config.toml
d_model = 192
vocab_size = 8192
norm = "layernorm"
attn_scale = 0.177
bias = "all"
tie_embeddings = true
parallel_block = false
init_std_qkv = 0.0264
init_std_down = 0.00204
beta2 = 0.99
grad_clip = 0.5
warmup_steps = 408
decay_fraction = 0.825
seq_len = 512
doc_mask = true
Each number is 500 + 40 x the weight over its row's rms, rounded and kept within 0 to 999. Layers, rows and columns count from 0. Numbers have three digits each. The size before them is the row's rms in percent of the matrix's.

# layer 14 attention value, 192x192, rms 0.048, rows 149-159, columns 0-95
082:504491534510552479499504446523434492471498500503448471494490530521428529560514527506438485491515495559465460452543569583482524432561460428493522470496471518469538523579561544475504544486539532419551532453485459477532491522428441486540508475484494543536523429573548516621530520431464455438
093:479524514551498515468539571484461530448511511516529506503501492439443423551533536547569502512538522502456530448587450572467468601513461535433454432486523491493468487581575533505553512505572494508448528442401439506523491532487484499474527522464550476465573493525556444548452495466454503479
080:451508493529507485507553519420467502521497522522434491506492570473475524520480517521505510531431534567534506494458533591516520538427468543507475454503433495460506455474503493550455437472501470494464517507458554500480532585451452549478555546438487548435510594484518488499502524439433541399
099:505469526534553513444541557515561555579492547489513425493510538553529459453507478449508500482515533458488466498467484477464493531442464495483485480420431514515482433468485517463539483550472470504575477473493529499445559470501507547466501568548524508562496429479587489518469491519419501548
092:548463490453491509544457521486492536514443453517496469587517512497476512427484473467469507472490520546504480534570548434514533449415489459496530510520434517462500556517513544519509515532484414528469485511456518533391415515423509492451521447393464511458469591487451551455541587527598506502
089:489522550540484527479530468510522510393469481507532551434513516473482445502495506496472499486537410448477475448514510490500467541575513576495516451500550487488495475513478435459449482490566548497464500459535454518531517501577461477533455494621548468567531483449617431512542493532496534511
090:508526543510482502426501568542478486473502500520485556484491551548513535503500454506511510469568430501492538445439549481513519524428517528600516566411555490525494483552500516547425486505533453507479448449524492497494523538571495464534432564447528475531480473458462438634516508522518508515
087:464451441558401470524483530423448524491512517533396524525501499554465469566528561503424510480517600528477522511506473497458511456478505478473524481559507510503502518528533510555480466584533414538588470497451529477437549582479460478508452499490520483478512585495517590526532455494481482461
088:490515573495540493408486592509497521471516545460511470496507557542462536417575473509520503473474478542495376484485474541442491444456606442491578497463476487503498441481506508510508498482507484497446429545553530498534499470485550495534478509496511579539564468520535491495524525525488498513
089:564542523537501477483482561499462539527548463506536477489494473482457528447494459415528515521527411502491601468512443422487458538496485521523515539519507534516558464509510479471482593486511498546469530491493490458488471491557462495533487507492525512457479518408393503529478524545536493535
077:487428460458517477536521459391530463519467513499487497558519496631417462514532529523478508543454534426534532472569487585473510517472501501411547507552534500475475480487482459528408500543494531493530461511503525452452530560485488451505488503478498489512468566449498437506555512483468467499
# layer 14 attention output (transposed), 192x192, rms 0.0468, rows 149-159, columns 0-95
087:517503487596538488467543540550506483493527501456535538522501459487472484426492455468603506537565534449489486534430384456466439500456497493484510557532527541516453442439541507610461482537443400524446452497507532521550475462543473518464526437541529463448527530485453511474454489568543486482
097:503510460444541565516483482561503571536519500486479503505469501576483534458529476421484537484478498470511484528418470499493487373498484497465549544471460570524543464427505516521476480525455457440566506560593540501423446434550494514479481509581544474528474486510462495486446516485512482505
084:515520549468479481432509457538575451502526499542511454470475505520508462438565437507481428544508416484505464553489486450479503549586541534515552489512519516492562543531459568424507504513415493501554449561643437544478505489479522482473501480513471470481485525511548545436497418543531503540
101:510496438547507553529572502541506391451467508558494559501455466465519545552461474535494548518562499556578451484471539525500486568558544460522484494550536473419465534482499467601543508472535536548502523580480492467451449507511525450512437441486524460501512511528441518478508493537495544539
092:509551605492411522490505504550509549534551533481480494532453495493496501495516505529475375465431471466520517492492525501531559584518516456574498537540487454467517493504529517486466543547507557494510467438516520496548560525464479498487493573543486523382534447476488499474395433454465522477
090:539531424495526490542439517466435528599429516468498438483501483457442558550504478455494538541471567493526503531524494525511520392488469539467482540496515490513536442492514483486531520487460461384526506505442500504471456461521506503487572519461530490502487487533415503480511495468441481498
093:480420472557548438529515460456538481532449446509475456501413487503449450539464552527479484488457489468536495522525466500542520449455505488470483410545475457496532491425476491468589534453476503465501510546541544463463440430443549535515555437525512444454499531550460493477483418463455506488
092:459552513401509517465499462519585511508427498589529446496446536447480466475522431484530537505487399480524503515393541497584473511528515514482545507498431514509523523467447510473479437479504529481479512560525549488447457427546540555506522517503472497461507449541492473461526565482494512540
087:526485383487521490533540453513465486496529549482554512554508459423454555543401527447472402487470495467485524421496486537483522498458541502511430489517550454550526537454521476566508517496469534564479545494438533512525463463507514448485536494588535480512498486530446516517494475460479544508
089:537435550514489494490484463470527514539559434526413633460361538522510430578528541565480498491513502494522510514488569522531520464434452508471464490488542506501517592524498488543506487506496496502546492474537570579493495485585485514436516496491434529473509516507583450544511474479509515486
086:466515534479430537480517511541491502420455547564505482508409500466551557419488470448514485508481448581521472511449522529499505522543467528554496542511529518473543476503496465438484463465463502520609567517526482457497488494443524504498508483515497455473523437487583533432462536527522496471
# layer 14 attention query, 192x192, rms 0.0742, rows 160-182, columns 0-95
065:410449552444479456555508462507498510506474488561557462496427577486531481537521576508434506458505498561496448541494477504435569456526468463562556511522543507471530552464403456538536439449496500525496496513495467539479515448476503435503522553488405480545465556489513523492522588533529486520
102:511465548549472443464469510520513471458438473508510459439523572516521528494477526523510484464484515480536422485517524528453491428575486567536526487514560435483486525478429441503543497468466466561517463496579503521476493493492568476456524439464433469575532508478548472507551529574491517462
077:528543518556509479443490501541505553488478565536434537408478481563500469514432531501549520551482576501514484468551520536449508502563490492535417501533541511543530501512451501541537453465504415557525424513484541439501518486507535480498605479499508498527551483429457496540542500584473498521
082:451531467499495491493517513537503545460437427440452527532501482609472494491415504483591498531492515552520487525500466511537439493531552433505484534486457552497441446452498506511512496573510555495539572521531570536450481517514537655519528478538539465483462439454456484521480498509500488490
074:528551519523528462468474423515523492520468533468482454527484502506526472526481532592538513564514479562495466517509591457511471562564494518517414498510545513476554451479459497486550492504516417561533477565509473521536495558493600506492606553479412486532534469488438496495488461556438441565
079:505514393469494571526572472450537519505551553531513528525485472488498497552429515446537518512536507509406516525425408528561462425468510499551478510518504504461528491546482518474441551478512493466534530487461511493525543510479369536558464497568534563575442508536522540522452521479533465483
080:523507457569514515542514481463507511489538485607585474489500442482526430579446480502466508499479507510488517485512543505554459493495532491546469438454454473472548487572516496537454490455583454501539520505477417477460494563514512538547491518489531519561540494455417488485531544475421447534
075:522480501516576473493575473491487364481554557503474484529463468528511471521470475537469484518487509511491429431475605535527516578524499501448470462511534523422495577508502558459454537538485450596498465511524443531525506522447562524467490392443474461511524521527499518538512475541481485414
058:534522507558516518475495536542505482509496436510499565460579529527507523474509427448499494462487539471491479515473482463497457443560542554483427542476527500525516494518498569500493557541458500513521479535548560506522438539521515485458469420563596504533495480496537580508450444534553546514
070:455447477425527527547525500475552534530499559511458449513410492492520441521468569505473554539520512533483555558488483533528542538457459491494511523516462510488489489517504482510470460459521513462519479515393476490469517499479428503572504540473434544530481566493466500474510584462464440496
074:498484530502454453543519473540511485488489569534563504531514464435494515483478498555529509476525540441531477438530453521464541499588440469508440544506479538541636509516495483555457501541484470565560466494495523480491501439502573435462515495488529471573592484461538535478474532547461547439
090:524501502467501459553537549442457488550402474510563475505483489474469488485505496533395513539489478471554493480521511526531521515526552517496440554511488501463553516444564458594528420419525489500541474486421511467488510495519511543491520522524533553517506515468428501440534491454493507565
084:494506500425538560506517503458506529557604551492474465553496544487511483531512541480470503492537484542468539496448487510534504527458491430503491464470576483508493517496488535469492485489469489449438498506461496493521492510506453448549499544500472553461415564532506525495438477484550493452
090:462493503532497466475522472581550493407437470482475467517528544565505499468469446509558470493462530506524455544524441491503510500567521505461537513474431539467485532462478473507489468604510551562527568514577511546511489453462596555491533436477499454492469462509538509505537517519519525432
075:441406570470548447488479507524500428467506412562504511465491570531543463449562502506489475427501553496503439566533529486399516507518499514486562481525536482525432540495445501470570495503498522561464456506582463534446445422468532461442513448499434491483455538490525537479509532553557509533
079:487408449488478487539552523481477465541488480546592501534487467517524479548550459571527474470547532497530558558428586483536458526373487541487539422454519496551424521499499477529427491492522471519431532462532434557433509507549485536499483480447469503523502518527551454446583536458494464501
074:512485472465522495486486518442510472475513554512573453491446451486540516536521558422545496476489573543493470500442463494538467473415484545534571498448473484509429500548497475438450516506505508501509535485528509531459595471528467578573456505456447446575479539552556501543477565502491471415
074:475528491581469499512491456496417526484546509493564494548523485454456521567521477519504500558462531547525480471507485506499503448480440490531532487429486531496548508511523460504475544514487475476537595488523486482528565517560576523494480555438552521506554445528528456526454479533478511444
072:561500484464442462487484545486513447481498510472476437449486508549550557538503452457540484475589514516479550493447553484466485500429562514457523431455529486489403505543474521429482456492559428544463552480587460553519491575534532561526507420489457471493528474526480493534577479473462473428
082:402498484578542519525420469546460534484536445535522494491511534444535477478555505465463521458444535569500502482511545464457545512528468396543513514433413486561542454522509480488463488575492494488560518506527447444504538454548536488518485649412568518497513491492421475515466532532529494493
079:420500449470459564523503528440493512508441505487431530512508433501506515570512504454494497540450570559502526513445392497493537518415530590514496581537457490515516511486540505575485431470539534446472584460402523481474489485518437531523503499502544548482454463512486500485520489466448512557
077:521463508523559504514545508486462489559581457591559546507519548486473443501535513494423487416514476487484485542459546536479458441514415456504517456477527511489502551482486529535490556428426541494466469484489467527496478522463444464452508429525483574472469545556563558474489523508532536523
073:580501498491489482488490610421508533556482554496592482509506470509540516541487503433509498481498475449513499422444504501541471479482490471539529463455492476538411543535510523552415472471499513480440441490461512511473555497577400513557512454500531456590520552496553524503528526438489552397
# layer 14 attention key, 192x192, rms 0.0692, rows 160-182, columns 0-95
067:507509531449456508447469484487529541470512452455541483527478579461596496539527542532476526438501495475536423523523466459539538523484557487540554513469526451534563470474495472476483545478468444506545502484469537618448444545515494492460478542523440436488525532510593523482536603479493489468
094:510476504494511519481514514437544524498506479541538486505483552475487502473471530530501230440458485461512480518475496479493486460486493462481486486494537461506524509513457499505508529452516433487515514445508480380457489474479510407532469476487485476496534509516504515513523534519534484486
081:556545454472479480454474479481441509546499435567559526494524533502430496517422513578518537488528555541521489486447533489496477406462432519490469466529538507522543472500474524607520484402512441484500464415510459491475469462471476484473505487430472496504580532511513520481576532501502495502
086:473517522466514473500442461542427553537435489505539550513522478548478489509467466516573526549445571527566479484463477486500396472507482497449445521536421513501424422441524539501461488546492540461551552515515562479473495551475502581526553463512497467565522477517470560512485436485535495518
076:453540530460495532556488512472467487505510482542425560503453519495531539534499496509476424458504461521508527563512461485579456501505508496515412491480538472442562548513543522491484577440474437493545469571529535455559496515448529460450507536529481501512548453495496473536605441499538456566
077:525494507476516492470482493571519537540492498445553522493530538553530526509568470551529687524566500542495510494503501528508459501489510498530550533528492499488482481463520508518490519536465541509488524503479550652484445512518468514438536557551545513495511485461569516445500481474495494506
074:505501463524562564493465468468513527500524524487492547494545498555553539516464508472491623501509512497529459578505475580494539479560458478497513466504511479463538483546506484529479514479552514482543579492416406501457464441435501542483507554493468494551552489483523502482581603443489510418
077:465503503489526542459551509543386492471540552493496469535441517531531534519536549514471469487545520555540470500575545500558530538528564507525470525485569532486521521423497509424445552537518483533469553528482478556503482528531593553473525501417492480514492458475565533466486469492510531410
063:499469504510525502552486524472546459486478495549494515501529511530432512430483484478511379535430425512439543567437493522439473475510469509447503549492483530501466544511471518512510472524479546541492478556523472363523539488501501457563486435499532506535499493500463477484502414506515509528
070:488568509447480488455480489542492524509512489452499505514491511497572516533527528534499694486564538499541450487520488477549521500494527519533502492525496486519549484492524516528492519489502472485504521463486557666486469560478509551463506539514445443453520499494546541509517597474502524503
073:482464465569579482506528537412460441452483489486547475459456443516494504485537447486463411497480496536513453485542524459497538448492500552467475527475541450455572516572518505505490544482443442476563416538512438415491567430518501456488472509489522509525553538515487478513534516503406519498
086:474507500468564526558495504379523483492424483525455514518549517408516482522470459512431639521526466411534451491540538498545567504522503564427437461568484520463559577503502496526551446445537504496517471511427431479490475455433460580548484450500513453513474549538468495522565526469490499511
082:572505535461462490491552518538493521490540551494477479444477535492480482515590526497495641472592542543476497493459569525474482483498496474563517517505544501537484519466485505512460451527433513545462488459535537646576499568530485484468525550525523511532488479509515482466500511514489505488
088:458423498482487475518489480519511546527442471456521477530453468516520510508496460462553301575403498481557500504478466449521474515469522505460525481449462490499492462495546494446499516554502508477626547527481545393457519474502534534553502485518501459515534510524497519503478459478518500506
077:486516604476459491426451467536537506488523429532515451550425585436549534490476584520484368507493495536528455499523514491519484526490536493516536524470538485523466477486443458421508539500503474529504538491485505507501512612514504487518484484509433402486462536521596481490470529514516502452
077:502473552548481516476527546532480391521473517530451424396516509477594537521533535537420439475506482466530517564575494524538486541550499489504427477501454470495460461509489475487452527602515560526475525490489472505551531547506524505474549459518456461502491477466592483496474555494508561427
073:451534501476477509450473527573477532547535521441565505496512501494600516526539525527511534506543542511525485530542484451504457532516529450536531527507477453537503426518481495449472558531502518503473553491518543585459452530570457485485520593517518448462508457419586570484462517483521473459
074:521382470562536505560535541456494548483484535504510471436544492542463479499526471438559419513452514475485539558506457486427542498505465490472507499443535518443496523530481504466498518524493534470550477574508485393494551440529521468506483525497527571556524476504426500472490451521510490491
071:520541479458451555462499515589490490528490528537515433495501528462545522541527579493494361459520543526541523518573490523541480493490502506543474510489493458570443443459509448471466511520503506477473549445530520525456539544527509608501556509484500512442483429493554473498460542499468460447
084:432484455522525465545430481495530486445550494486530509485479465475536576492486523426577571501461510530489476527427490464433526487511469438498598487441537490546501452552522503500506537469510510456612524523554569455507502423552525513540552562502481518501496512502498493513488493492577500461
078:507479499497525477516432455493492540507428507465549504488588412579514493525514484503494589578487494502551547511485472518506548462511460545474517453536438489505568511515496506607467434452498495450513489433459467553490497500474431565540559488510560387480499548512473472479508500483505486531
078:608419542534481486514543515483524512527507478518496444510463557482461509474506540496458525489495447495481523557495500551495522441509491514492527517514503560491463520447439481459471524527504564550481558504464472557541522587514510484485482470522468466545487459503542477446491483527513519397
074:524511472516476524520561534484466465477526575471504548484546433440490496504520497526509568510534512492478480458476558479461532403521462473494464448568447513563487431524454476543439461514491494491395439368521472473480504498542471468555500479516536444504548522457532485510486522517454491459